Weights of a small GPT-style language model, trained from scratch on English Wikipedia.
Size: 8 layers, 8 heads of 96, vocabulary 13948.
Architecture: LayerNorm before each block, learned positions, no biases in attention or MLP, tied embeddings.
Training: a variant of Muon for these matrices, 891M tokens.
Each number is 50 + 15 x the weight over its row's rms, rounded and kept within 0 to 99. Layers, rows and columns count from 0. The size before them is the row's rms in percent of the matrix's.

# layer 3 MLP down (transposed), 6144x768, rms 0.033, rows 4327-4354, columns 128-255
093:38 58 22 81 79 40 55 49 42 57 58 49 66 61 40 60 36 37 50 66 62 48 36 41 33 61 34 28 47 08 54 27 72 28 42 48 45 59 50 61 49 59 23 55 50 21 58 39 49 51 49 55 44 40 42 53 42 39 65 69 48 43 47 71 78 19 59 39 28 73 54 63 28 37 55 72 31 61 42 47 58 45 21 53 71 70 42 68 64 47 70 61 22 20 49 62 54 43 68 54 36 47 63 32 38 48 47 59 46 46 66 27 55 54 80 42 43 50 55 61 40 59 60 66 61 82 56 32
109:57 33 57 76 37 54 55 57 54 18 56 78 37 37 51 23 54 22 42 77 76 46 35 57 41 38 20 27 57 73 29 54 49 57 64 37 27 53 47 32 53 58 72 42 54 74 39 40 45 34 79 34 56 39 66 30 61 35 48 27 66 74 44 81 70 46 31 35 62 68 29 63 67 50 41 57 62 72 54 67 72 30 54 46 32 31 45 35 47 40 69 47 47 36 46 47 72 56 63 50 63 35 28 36 25 54 57 54 25 29 49 54 50 67 52 54 38 43 94 37 48 61 38 51 19 56 51 82
102:40 33 35 59 35 47 41 61 50 58 32 58 43 43 73 34 41 79 65 48 37 48 44 34 49 57 45 61 55 46 53 47 46 58 47 89 46 45 16 65 56 45 47 52 54 25 51 51 72 35 62 55 37 72 66 46 53 58 68 38 54 34 80 52 83 69 55 52 63 34 72 52 24 64 76 75 65 39 52 46 43 46 37 41 24 50 46 52 64 61 66 77 51 52 63 54 65 51 50 43 63 58 36 67 44 28 45 56 44 43 39 66 64 34 62 19 50 58 61 37 58 48 59 70 40 39 31 39
086:50 43 43 48 45 41 65 50 36 38 38 33 66 64 48 68 55 79 38 48 34 39 57 73 39 17 55 44 45 65 51 05 41 77 64 75 59 36 43 30 39 29 76 27 75 62 45 57 39 54 60 55 42 72 78 64 60 50 40 48 39 44 26 59 36 30 27 40 59 51 54 47 60 68 81 61 44 59 50 48 58 67 71 23 55 42 62 53 28 64 59 50 61 49 50 34 71 83 38 69 32 39 61 44 44 43 33 84 41 53 58 33 66 72 55 68 49 55 24 20 40 45 53 34 39 47 73 50
101:37 46 70 29 44 53 41 21 38 41 63 59 44 74 57 37 30 46 36 59 34 43 44 54 53 64 37 57 66 40 51 52 41 40 36 60 58 45 34 32 54 29 65 47 51 29 34 55 57 58 48 55 17 42 38 65 55 49 76 44 49 71 79 28 36 48 25 32 74 61 43 63 52 56 59 50 67 67 22 52 71 69 69 19 41 59 20 75 64 36 64 37 67 38 64 68 65 48 21 63 16 45 59 50 65 63 28 79 63 55 32 47 51 56 43 55 49 46 46 50 59 41 43 44 36 84 45 33
094:51 63 42 51 58 44 60 39 33 52 41 33 60 70 46 31 65 44 38 26 27 39 31 48 55 63 65 50 49 68 36 34 43 47 34 38 24 56 64 79 56 25 73 53 60 41 59 63 40 77 51 55 47 79 58 62 54 54 55 68 68 37 47 37 51 45 30 68 58 55 31 61 86 29 37 26 56 29 49 47 41 39 83 64 62 38 48 65 45 44 30 59 46 40 77 58 69 63 53 55 56 40 65 52 58 42 39 26 61 57 50 63 60 48 31 84 49 27 50 48 48 39 54 65 40 71 25 53
098:41 70 57 26 50 78 63 38 54 53 44 51 52 59 30 41 58 33 40 47 52 73 55 23 47 46 45 68 65 48 72 35 51 33 73 64 37 33 57 64 57 37 43 65 78 62 49 58 59 49 64 36 35 59 58 43 33 48 38 54 36 48 57 42 35 54 59 51 53 48 59 59 48 40 67 45 53 41 51 43 66 34 55 32 54 48 29 49 49 50 59 69 29 35 60 64 55 31 52 19 64 58 92 42 37 78 49 70 90 23 38 64 40 62 34 36 44 34 53 26 12 55 31 35 68 34 33 78
095:35 83 75 33 47 75 24 39 86 58 38 42 63 79 06 33 47 39 38 38 35 32 50 38 48 32 49 36 57 37 37 41 49 67 69 45 66 49 62 43 43 36 30 39 52 64 39 38 45 41 49 37 26 39 36 54 51 35 36 66 49 17 57 67 55 50 46 46 58 64 14 53 42 57 39 43 47 72 70 74 59 46 45 65 58 63 48 68 38 55 39 41 38 53 54 50 50 70 54 62 48 51 53 45 66 43 52 50 41 49 33 60 58 82 42 66 42 22 67 58 53 65 55 56 34 34 38 22
101:28 66 28 46 35 63 68 43 67 45 43 55 29 32 68 34 68 90 38 29 46 35 67 40 57 32 52 60 38 58 62 66 72 52 24 51 36 45 53 66 54 29 34 71 41 67 53 66 30 70 45 47 36 73 57 60 42 50 45 66 42 43 46 46 67 45 66 68 40 52 47 38 58 37 72 42 65 58 72 89 41 46 29 23 59 38 22 68 66 44 52 60 41 64 66 40 41 38 46 42 61 40 35 74 54 68 58 56 43 59 77 56 54 68 51 55 48 50 76 50 53 73 57 39 66 56 47 43
093:42 66 68 65 46 52 51 52 38 48 63 64 48 70 67 30 45 61 77 61 63 65 18 36 76 51 36 71 67 78 56 34 55 65 72 58 50 99 51 74 38 23 35 27 50 51 32 53 41 62 33 66 40 90 46 60 52 32 44 53 80 48 69 78 36 36 58 56 64 28 54 56 84 40 58 37 28 56 52 38 92 44 54 70 48 35 54 47 52 73 13 68 73 56 49 65 38 67 61 61 43 43 50 46 49 57 57 55 47 19 36 91 64 28 56 34 35 55 31 18 14 40 46 70 39 59 37 62
096:43 67 51 42 48 44 85 55 57 64 55 71 28 36 53 42 45 70 38 60 50 57 40 48 00 28 49 46 31 35 29 65 64 40 54 52 59 31 78 35 34 47 44 47 38 58 50 61 57 56 48 47 61 41 68 33 86 65 69 15 67 64 60 51 55 44 82 36 51 42 28 52 41 54 51 43 72 48 39 66 69 44 71 55 45 52 63 51 54 65 42 61 47 47 44 51 51 49 53 53 36 70 58 14 23 47 74 64 54 68 83 39 45 61 38 60 42 44 37 67 79 42 73 49 49 45 42 55
103:80 35 56 61 58 36 46 53 51 30 41 63 42 41 56 65 77 51 48 04 53 33 54 38 45 56 55 37 39 49 40 42 45 42 50 48 54 49 26 61 32 73 68 44 32 38 81 55 78 26 55 36 70 47 74 51 24 57 44 48 55 32 45 24 67 49 50 67 40 54 44 55 93 78 62 48 28 29 66 65 55 32 55 65 22 45 61 50 50 50 31 44 47 57 41 58 67 30 78 45 67 61 57 24 50 47 42 67 42 37 50 77 54 42 25 58 69 49 52 21 26 23 62 64 51 29 51 52
090:68 36 42 35 59 33 36 55 46 41 42 33 23 29 50 56 67 42 27 39 51 38 67 74 63 49 54 54 72 66 57 58 41 56 57 48 47 32 37 40 52 32 69 39 31 53 45 55 63 53 38 35 46 25 68 52 62 21 78 39 42 67 44 58 55 43 90 49 22 41 58 42 71 44 70 47 33 34 65 23 35 44 46 35 26 59 40 50 50 52 57 51 51 66 74 52 27 50 67 81 55 54 57 68 63 39 78 31 61 56 47 49 66 49 41 34 65 45 37 26 67 28 63 64 52 49 44 77
097:50 52 51 52 49 56 49 45 44 60 64 33 64 59 59 49 69 02 68 48 32 70 33 67 59 56 50 51 39 21 74 41 54 50 22 78 39 41 68 39 49 59 48 46 37 55 33 42 65 56 80 20 64 56 49 67 57 60 24 59 47 28 67 30 70 63 53 61 36 53 82 41 61 48 45 54 48 54 44 75 54 31 52 30 45 67 61 53 52 50 42 38 45 41 79 48 52 17 31 65 75 45 52 60 56 30 46 56 60 63 55 62 38 20 56 45 28 46 52 53 66 63 69 54 25 54 42 42
100:52 56 71 42 49 42 81 26 40 58 58 61 41 64 58 46 74 44 61 61 63 54 33 55 37 53 46 63 59 26 56 58 61 61 55 24 70 37 73 63 27 50 51 57 47 45 62 61 38 46 46 19 26 75 44 40 61 66 45 74 47 28 19 38 61 54 34 39 38 66 65 31 38 61 81 54 35 49 61 58 53 49 43 72 23 35 58 42 38 34 93 79 40 55 46 78 53 15 35 75 39 37 49 55 53 63 38 47 55 23 67 54 66 42 61 49 53 61 60 50 45 49 47 55 80 43 32 60
102:41 49 81 43 67 66 84 67 62 52 72 71 58 38 82 29 28 51 61 49 45 71 43 52 38 42 26 51 55 50 60 46 59 36 60 45 39 77 86 66 67 59 23 35 68 50 44 51 51 51 70 71 57 52 33 37 41 82 62 48 48 59 60 39 68 30 22 31 94 68 27 65 62 35 73 57 60 49 51 79 60 46 72 56 39 63 52 61 41 23 57 59 56 54 84 55 75 50 47 46 30 55 54 52 51 59 51 53 61 51 62 48 58 28 47 41 52 36 54 49 63 19 58 45 27 84 86 53
105:69 31 57 45 29 58 39 47 63 53 29 45 41 50 68 52 31 63 38 62 87 29 55 34 48 49 78 45 75 28 49 40 42 21 68 34 59 40 44 58 61 52 42 59 19 19 40 43 30 35 55 29 69 48 69 74 37 46 76 42 42 44 74 38 49 22 24 40 57 38 37 28 54 39 52 37 47 48 55 32 69 25 37 52 57 59 38 20 42 46 61 76 50 69 55 85 44 48 70 53 36 49 35 53 41 44 37 35 44 18 28 38 50 45 45 39 42 40 63 81 64 46 65 11 52 47 84 23
101:48 60 43 65 32 45 53 39 35 71 45 44 42 73 46 07 36 48 56 71 46 46 50 37 25 86 49 32 64 26 51 71 72 61 69 61 17 52 42 36 58 52 42 58 68 06 48 49 46 67 38 65 42 21 53 57 41 29 56 45 28 45 14 40 45 46 42 48 51 35 47 56 55 59 63 48 28 41 35 50 77 65 63 40 82 49 32 25 70 33 58 52 27 53 60 68 37 45 79 47 45 61 69 48 65 56 85 38 25 61 39 61 69 53 78 54 56 48 52 73 52 63 67 67 71 43 73 71
103:28 57 29 67 69 17 51 51 68 73 53 51 45 40 48 51 51 75 76 51 50 66 56 53 44 59 46 11 47 67 34 41 47 54 62 49 48 28 40 70 45 55 24 59 51 41 30 45 69 41 76 28 60 54 45 58 63 57 60 73 71 78 49 64 56 46 65 42 65 56 31 83 44 44 66 28 29 72 44 42 53 58 50 50 53 86 74 57 20 56 39 42 56 41 32 33 25 40 61 45 46 35 53 54 49 76 59 53 30 59 46 46 47 58 77 36 64 28 56 56 54 63 32 31 60 70 42 56
101:68 42 76 15 50 50 22 50 48 66 59 52 64 43 57 74 27 49 42 37 74 56 38 44 79 53 39 61 46 59 63 79 54 47 41 63 64 61 41 52 48 29 57 62 65 48 26 40 36 82 50 48 68 77 25 39 38 50 68 55 36 28 51 45 82 43 57 57 65 45 54 47 49 46 56 27 43 60 64 33 55 57 64 67 43 26 45 33 52 33 19 36 52 30 76 61 64 67 29 56 56 42 64 49 43 39 48 39 69 29 38 76 52 52 40 48 75 65 56 30 72 67 41 64 34 80 64 61
092:40 49 44 48 47 38 73 56 57 52 55 09 45 57 46 88 13 73 62 54 38 39 45 54 36 56 80 74 54 66 40 44 60 22 67 60 63 53 52 43 15 32 39 43 70 47 68 47 23 79 36 60 49 26 54 47 72 81 58 44 73 53 54 53 48 53 37 51 60 66 47 30 54 45 47 70 25 52 34 47 36 56 53 48 64 33 40 55 47 60 47 77 66 53 45 41 48 21 52 37 46 50 66 40 47 55 35 37 48 30 44 41 40 54 43 56 36 61 47 55 36 45 71 53 45 53 40 55
103:57 45 22 56 36 63 34 56 76 51 47 38 46 64 59 61 61 46 57 33 40 59 45 42 37 32 07 55 64 59 40 23 62 64 54 53 42 53 71 36 34 37 90 41 82 05 63 55 50 82 47 58 11 31 49 44 49 63 38 46 57 56 87 55 49 50 44 69 72 22 51 40 71 73 38 60 41 42 41 39 56 40 59 44 57 51 65 29 58 57 47 49 05 37 58 34 39 55 45 68 39 54 44 65 40 36 64 74 36 76 49 35 65 45 48 54 41 68 59 47 39 63 53 21 42 46 36 33
095:40 57 52 30 57 59 30 55 53 60 65 27 63 56 38 65 64 21 29 47 54 68 32 65 59 37 42 65 23 52 21 55 56 47 25 53 49 46 60 46 28 58 22 32 60 45 39 48 64 33 38 38 63 43 28 70 61 55 48 76 44 55 35 63 43 73 46 46 28 35 62 40 15 60 69 31 36 34 39 36 35 58 59 57 15 39 43 41 46 33 53 67 30 42 65 57 65 35 58 52 46 49 64 35 56 27 38 73 36 49 75 53 52 36 48 41 62 52 62 43 52 47 21 60 72 40 45 38
108:31 60 53 68 33 65 44 54 57 35 38 37 45 45 07 29 66 24 60 57 51 39 71 57 63 78 63 55 53 50 43 64 32 47 35 52 65 39 77 68 37 52 51 65 46 49 22 39 55 54 69 74 48 49 54 60 37 34 62 65 26 32 62 69 84 49 60 73 22 42 05 68 64 54 50 62 49 83 66 60 43 41 31 43 65 33 58 54 50 43 44 50 73 56 63 79 29 58 59 67 08 69 76 49 47 38 54 26 54 39 19 70 25 46 53 45 50 60 49 52 21 38 37 57 49 81 32 44
106:67 65 59 37 55 69 36 41 62 67 37 65 39 26 61 57 19 45 19 72 45 50 46 57 84 41 66 59 54 66 54 58 39 74 46 31 79 47 82 70 30 51 39 63 44 35 58 51 64 50 82 52 74 55 47 44 53 52 56 51 34 41 44 44 60 50 47 49 43 46 54 31 61 44 35 44 46 53 41 39 54 53 83 45 51 59 43 49 66 59 46 65 55 57 62 47 35 69 31 52 21 67 78 82 47 69 83 53 50 68 72 76 50 59 57 59 75 50 48 54 61 53 48 60 76 47 37 44
084:59 33 49 81 26 77 30 29 53 36 26 58 54 50 59 49 53 55 47 47 37 66 51 73 28 59 66 38 33 44 48 64 37 51 30 50 61 52 36 53 50 59 58 63 47 52 32 31 37 53 43 24 63 37 55 59 33 45 72 59 65 56 47 64 45 68 55 76 40 54 50 20 43 77 35 32 52 33 31 47 37 64 49 47 51 58 21 60 48 34 72 84 35 41 76 51 34 31 53 46 44 51 69 33 57 63 57 33 39 47 27 48 30 57 77 52 54 44 90 39 73 62 59 63 27 76 48 55
102:44 37 28 54 57 34 58 66 59 27 60 16 30 51 48 46 42 50 65 28 51 55 53 71 62 67 69 19 68 61 49 69 53 40 67 46 47 51 43 09 34 53 58 49 44 39 39 53 69 34 32 45 35 43 52 48 59 56 53 43 83 44 24 43 66 48 30 62 77 35 10 30 27 24 45 59 59 61 62 46 45 56 62 62 67 66 50 56 37 39 26 58 52 38 51 45 78 43 29 37 30 75 43 09 38 43 48 20 56 59 29 47 63 32 32 93 63 50 67 51 18 66 76 45 74 30 72 35
094:35 61 54 67 29 65 47 23 42 60 23 30 36 62 51 69 25 32 72 57 55 49 62 61 76 49 59 66 62 52 62 61 37 46 74 51 38 46 47 54 54 41 36 34 53 48 48 23 41 44 48 40 52 56 42 55 49 32 50 51 57 31 80 50 44 60 29 27 68 17 30 61 50 66 44 23 60 60 67 49 58 37 47 46 83 32 22 56 53 25 74 67 41 55 64 46 63 60 44 60 40 69 47 34 75 59 31 66 57 54 66 47 51 52 54 60 63 39 50 51 44 41 47 39 35 61 55 73
# layer 3 MLP up, 6144x768, rms 0.0856, rows 4328-4354, columns 128-255
108:68 45 34 18 65 63 56 77 25 61 34 50 57 49 62 34 61 77 40 56 65 43 45 60 58 25 60 65 45 40 88 54 34 69 31 47 44 74 64 46 51 53 33 35 37 54 24 67 39 77 83 40 27 59 51 60 64 42 66 53 40 44 72 64 59 23 35 39 66 32 47 20 40 57 35 57 42 31 44 61 29 40 54 63 60 54 39 57 46 50 50 58 46 77 21 63 51 20 42 53 24 81 54 40 38 61 64 30 37 59 43 69 26 41 37 63 57 47 25 44 49 45 76 26 59 46 41 50
104:39 69 70 54 47 44 28 62 33 74 63 46 39 29 51 55 62 35 43 46 45 87 73 59 79 63 62 59 40 64 43 57 33 31 49 58 28 26 42 29 32 37 46 66 51 60 35 61 46 55 64 75 57 32 75 52 34 48 48 49 19 57 44 57 52 52 38 44 58 45 57 18 66 51 60 31 38 49 42 51 57 08 84 58 35 64 63 46 31 48 29 62 32 53 44 82 46 28 53 54 46 23 70 56 78 62 36 26 45 61 58 33 56 61 44 56 70 50 53 57 70 34 40 50 52 64 25 55
086:38 56 50 61 62 22 55 35 54 24 37 59 43 61 75 74 42 56 38 61 43 37 18 38 46 71 57 49 31 86 63 50 60 30 47 59 35 68 83 82 41 56 41 44 56 52 42 58 58 41 63 56 55 65 42 45 52 37 19 42 49 51 26 55 53 37 64 43 43 09 62 52 45 42 52 49 34 60 62 22 60 80 48 65 56 44 54 52 60 43 45 61 43 40 51 52 41 38 30 41 49 47 60 64 85 68 61 53 41 48 43 71 57 34 63 71 76 49 55 71 58 26 54 43 55 65 53 38
102:51 68 24 51 49 61 60 49 25 30 50 58 44 54 67 56 59 56 76 70 70 29 72 58 71 34 49 45 22 58 24 45 50 33 53 53 55 62 62 56 91 55 22 14 70 47 31 93 75 39 43 53 43 63 49 31 58 40 31 49 41 55 58 54 46 42 99 40 71 50 53 58 77 36 57 59 55 53 61 38 62 74 33 55 68 55 71 43 48 55 76 17 44 72 38 54 68 28 59 38 38 34 78 68 19 55 36 38 49 51 71 57 39 51 77 81 37 43 60 38 70 54 29 61 11 59 77 33
095:77 60 66 80 60 83 30 39 60 57 52 57 50 53 46 43 51 64 50 56 57 45 49 42 54 69 59 61 77 65 41 72 25 61 74 22 24 85 48 42 76 35 73 50 75 64 40 35 50 45 53 55 65 65 64 58 64 53 46 59 27 29 58 58 44 58 66 27 73 54 39 55 47 46 53 57 27 29 65 18 18 48 47 48 31 53 32 42 38 48 34 63 54 50 68 32 73 45 53 28 47 35 72 72 55 18 47 52 43 33 38 48 54 62 64 52 76 17 55 64 54 53 59 48 44 55 52 57
102:59 48 65 62 61 55 46 29 75 35 73 66 55 41 46 57 53 48 51 40 40 46 38 42 42 74 57 39 59 54 43 29 66 28 52 17 54 43 58 29 66 32 55 71 61 42 27 63 56 48 43 45 53 07 37 54 41 56 40 47 35 10 25 61 43 54 63 52 23 49 92 47 26 39 34 35 67 55 63 58 40 40 30 57 70 53 24 28 46 36 57 87 55 33 60 35 31 48 42 70 54 42 42 67 40 54 64 32 52 43 49 60 32 63 67 37 18 29 41 37 47 63 64 28 86 59 43 55
089:72 61 32 56 54 50 45 81 42 74 39 41 35 53 55 69 81 53 40 46 47 57 52 80 40 52 50 43 71 54 54 38 57 49 34 35 56 45 65 65 72 46 56 69 33 34 41 58 36 44 37 37 58 44 66 64 75 69 61 50 64 26 29 42 39 22 52 58 45 02 77 67 71 64 56 52 59 61 67 34 25 31 27 51 47 54 81 80 52 37 42 78 66 59 40 19 68 77 35 58 53 48 53 65 45 44 70 51 59 43 34 54 62 56 33 70 43 40 45 46 99 47 53 58 66 58 40 52
098:60 75 10 54 33 46 53 46 46 50 52 58 54 43 44 40 29 55 93 44 77 32 81 54 33 61 23 47 22 59 46 39 73 76 48 62 44 56 34 54 50 75 47 54 58 51 42 27 44 54 52 32 41 58 70 60 28 71 50 43 34 78 53 74 32 53 21 42 55 23 38 41 60 49 52 54 55 32 44 63 41 49 43 74 41 55 62 52 53 56 56 41 90 54 31 76 39 26 27 42 41 50 45 47 60 47 76 57 57 45 20 51 62 37 51 59 47 19 57 33 55 35 53 56 43 55 36 30
092:34 40 39 68 45 53 65 52 99 63 41 46 53 36 32 55 40 33 32 46 64 33 63 40 30 54 61 38 55 57 64 46 73 38 44 63 81 42 50 50 56 79 52 24 39 48 26 56 47 32 80 61 57 59 47 47 50 43 56 38 40 39 46 45 58 48 36 50 37 69 92 39 39 99 68 63 35 37 48 64 35 36 30 48 56 63 64 55 17 34 57 35 60 47 53 27 65 42 57 36 44 57 44 80 64 35 45 49 54 52 58 38 56 50 64 66 60 39 43 53 29 44 26 14 71 49 83 56
098:40 42 48 53 28 47 68 56 42 56 53 46 36 36 67 51 72 43 50 65 67 47 47 56 45 46 70 69 39 25 19 63 55 54 37 43 40 78 66 47 82 20 58 35 56 61 45 44 43 40 52 93 50 58 50 99 59 44 44 48 51 80 52 42 25 46 41 66 69 06 54 64 51 14 38 42 49 46 38 54 30 30 39 16 51 60 29 46 43 72 45 35 63 68 44 44 47 33 57 57 42 62 34 36 49 48 38 42 56 53 43 61 56 55 69 51 46 37 67 68 55 42 37 46 40 35 60 34
105:13 48 71 54 59 50 31 43 60 43 58 73 76 64 72 62 53 61 69 59 46 48 73 59 53 67 46 65 42 65 28 58 52 44 38 73 57 55 32 59 60 51 64 26 25 63 45 29 61 33 76 76 40 60 34 40 56 73 11 32 77 22 38 50 57 31 31 61 11 64 55 40 44 77 44 52 43 71 40 66 46 53 52 50 69 48 23 63 64 30 53 48 45 73 50 68 37 57 55 51 48 37 54 43 31 65 42 67 62 46 31 54 38 75 26 70 25 35 80 55 46 67 53 43 56 62 34 44
087:41 54 58 51 39 40 52 32 59 36 51 68 82 54 50 53 40 43 22 66 54 46 65 36 61 54 68 24 58 51 53 40 53 53 44 72 39 47 27 61 54 36 11 30 71 72 47 58 77 43 58 58 50 38 25 60 36 57 65 49 56 45 74 46 50 66 54 40 56 53 46 48 34 30 38 60 88 25 22 64 54 61 48 66 62 37 49 66 49 62 53 44 71 89 56 40 39 57 53 45 66 27 39 54 21 62 54 38 57 49 59 62 39 44 67 46 44 49 61 63 51 44 37 58 67 63 62 66
101:76 55 45 41 33 65 40 57 51 78 32 35 36 70 55 36 39 43 13 26 49 51 47 39 45 45 38 58 45 48 49 33 40 59 60 65 40 53 57 62 76 29 52 38 42 68 51 53 35 56 70 39 47 75 64 42 61 64 43 44 33 51 74 69 61 56 58 65 36 71 59 50 52 73 42 56 61 41 54 48 70 37 70 32 41 62 35 72 35 67 01 58 50 46 42 29 52 53 37 57 38 60 30 39 74 54 63 41 62 28 50 48 34 48 53 20 24 39 52 33 60 32 55 60 41 42 80 49
105:55 54 23 34 68 65 61 60 30 25 16 65 44 60 54 72 34 47 55 30 38 49 38 79 56 25 59 46 46 60 47 34 62 41 74 47 61 38 30 72 57 49 36 60 41 59 52 45 74 34 36 69 50 70 40 52 72 40 63 31 39 59 57 48 32 47 43 42 55 57 52 24 52 54 56 22 44 55 38 51 38 25 30 30 42 36 30 55 51 54 49 42 32 48 71 27 41 54 48 71 53 55 45 47 52 42 61 28 46 57 44 42 27 73 45 39 49 76 92 55 41 48 45 88 48 74 60 37
101:24 59 28 25 40 71 55 59 44 45 46 45 71 63 49 53 73 56 13 61 40 32 43 33 45 65 51 58 48 36 86 59 24 42 53 57 65 56 41 63 28 62 39 50 55 70 50 49 76 77 59 82 54 58 56 17 45 39 31 38 50 72 57 09 55 71 59 39 29 37 43 62 47 76 51 15 53 40 70 37 42 54 31 79 27 31 65 31 47 75 60 71 53 70 34 36 55 50 49 49 83 37 26 36 57 27 36 58 67 44 50 50 40 78 67 30 44 56 59 45 60 43 75 48 64 71 21 59
098:49 77 31 33 40 64 46 40 60 48 62 60 69 71 43 33 56 32 84 36 41 36 30 36 49 82 48 58 25 56 44 60 60 35 44 33 39 56 49 52 62 73 48 53 59 46 67 71 33 41 49 45 78 32 40 33 37 66 21 26 60 36 51 45 39 46 30 45 50 28 72 15 44 70 48 51 62 61 79 54 52 67 30 41 64 33 29 54 42 59 56 79 52 36 16 63 72 42 65 44 70 37 36 63 62 51 46 48 59 58 53 59 44 40 50 28 40 58 23 72 71 74 64 49 38 37 83 50
103:60 62 61 39 33 30 44 52 46 63 41 62 68 49 38 48 27 41 36 33 43 69 61 51 50 45 50 40 18 44 67 47 49 29 41 40 45 23 42 72 44 56 45 55 59 44 41 71 65 00 40 46 46 54 41 11 49 67 46 60 58 31 67 53 47 27 51 50 55 64 46 58 07 58 38 61 58 44 68 46 38 53 34 60 36 47 44 59 43 49 45 54 46 26 45 28 58 64 55 56 86 61 75 76 33 66 36 43 42 56 36 56 65 45 45 66 43 47 63 47 54 79 35 51 39 48 55 77
100:45 18 70 50 62 64 33 37 53 33 55 54 72 53 63 27 44 43 26 45 39 37 62 60 25 45 67 74 41 40 46 35 64 36 74 57 67 29 54 17 60 23 37 60 59 49 58 34 56 45 43 59 53 64 24 45 44 41 48 58 71 47 63 53 71 28 44 60 47 28 25 29 41 33 59 37 51 61 12 22 42 61 41 34 32 20 45 36 64 20 57 31 80 31 50 57 66 47 42 32 54 65 73 39 54 63 43 34 36 54 39 34 62 47 31 74 58 73 45 36 30 45 46 52 44 52 70 44
103:45 68 61 61 59 45 63 85 38 68 58 44 46 62 54 57 41 33 57 59 39 40 39 45 55 38 43 55 30 49 46 79 37 46 37 68 30 49 42 40 60 00 72 39 39 48 70 43 66 48 54 39 57 54 47 69 41 82 34 71 60 65 31 38 22 62 71 55 66 34 57 52 63 35 41 58 50 87 19 48 46 44 44 41 66 33 54 61 73 66 26 30 67 20 47 43 59 68 67 30 34 57 53 47 78 42 37 35 52 60 12 50 45 67 86 55 72 55 58 30 55 30 46 45 68 64 60 44
093:48 31 30 49 67 47 59 79 50 55 58 47 85 60 57 40 31 57 53 51 46 57 50 88 56 27 49 67 52 42 26 77 58 29 74 67 26 58 52 53 46 34 68 76 55 63 55 33 61 38 66 42 35 06 50 41 30 66 33 51 51 42 50 70 07 39 37 55 59 49 72 44 26 07 40 68 55 43 44 57 58 53 52 51 74 33 59 73 30 43 81 49 52 43 46 64 58 68 43 60 43 76 69 60 54 27 46 62 81 60 32 44 59 36 44 26 55 30 30 43 47 45 52 34 41 70 66 25
102:36 39 18 31 46 78 64 53 35 65 94 42 54 50 66 72 40 55 52 63 56 67 33 34 44 51 57 66 45 32 74 36 46 60 56 45 61 47 64 51 45 42 49 64 47 38 51 68 45 43 44 42 50 58 54 52 64 55 40 74 38 83 62 61 68 78 32 34 12 52 18 21 36 22 69 49 51 60 39 33 49 46 50 27 52 31 51 53 60 44 70 39 59 50 42 59 63 53 00 71 47 46 68 62 58 57 58 40 30 55 45 47 47 44 48 42 17 51 23 59 60 41 38 73 65 40 42 65
102:70 51 54 58 46 81 25 37 29 38 58 90 38 37 63 40 27 20 48 50 48 28 51 55 43 46 65 66 52 13 62 53 55 63 62 00 56 53 47 42 54 47 49 54 66 29 54 33 34 50 42 67 24 63 46 41 64 54 46 42 74 63 59 25 31 31 52 27 52 44 52 39 52 58 16 40 56 47 59 55 58 56 51 41 24 64 61 40 51 68 60 45 63 28 37 38 63 46 54 67 15 83 49 55 47 47 43 40 57 46 67 55 59 53 71 52 53 60 57 52 50 62 32 44 54 60 67 42
098:53 57 58 45 79 60 34 60 51 68 55 50 56 62 54 59 32 41 47 63 56 43 43 28 22 39 25 44 52 61 73 34 33 60 69 60 36 67 54 10 44 55 48 75 35 64 39 40 70 66 48 37 59 43 71 65 65 31 68 64 58 35 45 49 36 37 79 32 49 38 64 52 51 56 49 69 62 33 30 31 46 52 43 47 54 56 65 48 51 60 44 76 33 54 62 60 52 71 32 61 39 46 49 47 71 61 68 53 61 60 75 46 59 66 72 52 75 44 46 60 77 40 51 51 18 41 48 37
107:27 33 49 47 69 49 38 32 54 54 28 54 52 43 61 41 52 58 64 43 44 50 60 56 56 66 31 34 49 76 25 56 10 89 58 30 50 49 37 35 55 43 57 64 60 58 52 39 38 59 16 34 26 51 63 41 71 38 53 54 47 57 84 55 30 40 30 56 43 91 53 45 48 54 51 61 55 67 40 46 56 71 55 46 34 48 36 32 38 46 57 69 46 51 54 60 32 41 34 51 43 48 71 03 52 66 61 64 47 62 56 63 46 71 42 56 44 58 49 48 37 77 68 38 35 33 49 29
086:44 28 38 37 66 53 43 45 24 31 63 11 50 39 37 79 46 50 71 69 46 46 31 53 72 66 49 42 77 40 09 70 34 37 57 46 53 76 75 54 68 29 32 30 47 48 64 56 31 78 49 66 24 75 60 37 57 69 40 61 61 69 54 17 45 52 53 73 44 52 55 37 61 42 41 43 62 24 45 70 33 20 58 57 37 43 45 53 32 47 32 47 26 58 31 33 79 38 60 47 43 18 51 59 65 77 43 26 48 50 55 48 69 34 22 39 52 48 46 57 60 45 22 42 41 52 51 64
099:37 68 45 51 19 42 20 49 46 53 56 77 57 33 64 64 51 41 59 70 24 55 61 32 66 52 36 51 72 35 54 69 63 19 51 52 68 49 54 58 62 38 64 61 65 54 46 50 35 47 33 64 32 51 45 40 54 39 58 33 52 59 36 84 57 40 51 37 21 81 39 41 73 81 42 56 62 45 34 82 53 65 62 40 76 49 70 61 38 03 77 59 71 52 98 32 42 35 53 33 46 64 45 50 28 47 86 60 30 44 52 10 63 87 49 39 66 46 48 45 57 49 43 73 15 64 37 41
098:49 54 42 39 37 23 57 56 39 52 86 38 96 63 57 64 48 44 33 52 37 36 51 60 44 66 37 46 50 52 51 17 42 62 79 75 52 45 31 46 37 55 46 60 37 62 60 79 37 25 41 52 81 56 39 41 63 44 63 59 53 50 13 54 52 35 62 68 52 80 49 64 57 61 54 58 48 64 67 48 21 38 36 75 39 50 62 25 44 59 47 36 48 56 62 46 46 67 25 29 49 58 36 84 73 36 57 37 65 44 38 62 69 45 43 44 60 59 45 36 28 61 64 40 20 55 31 52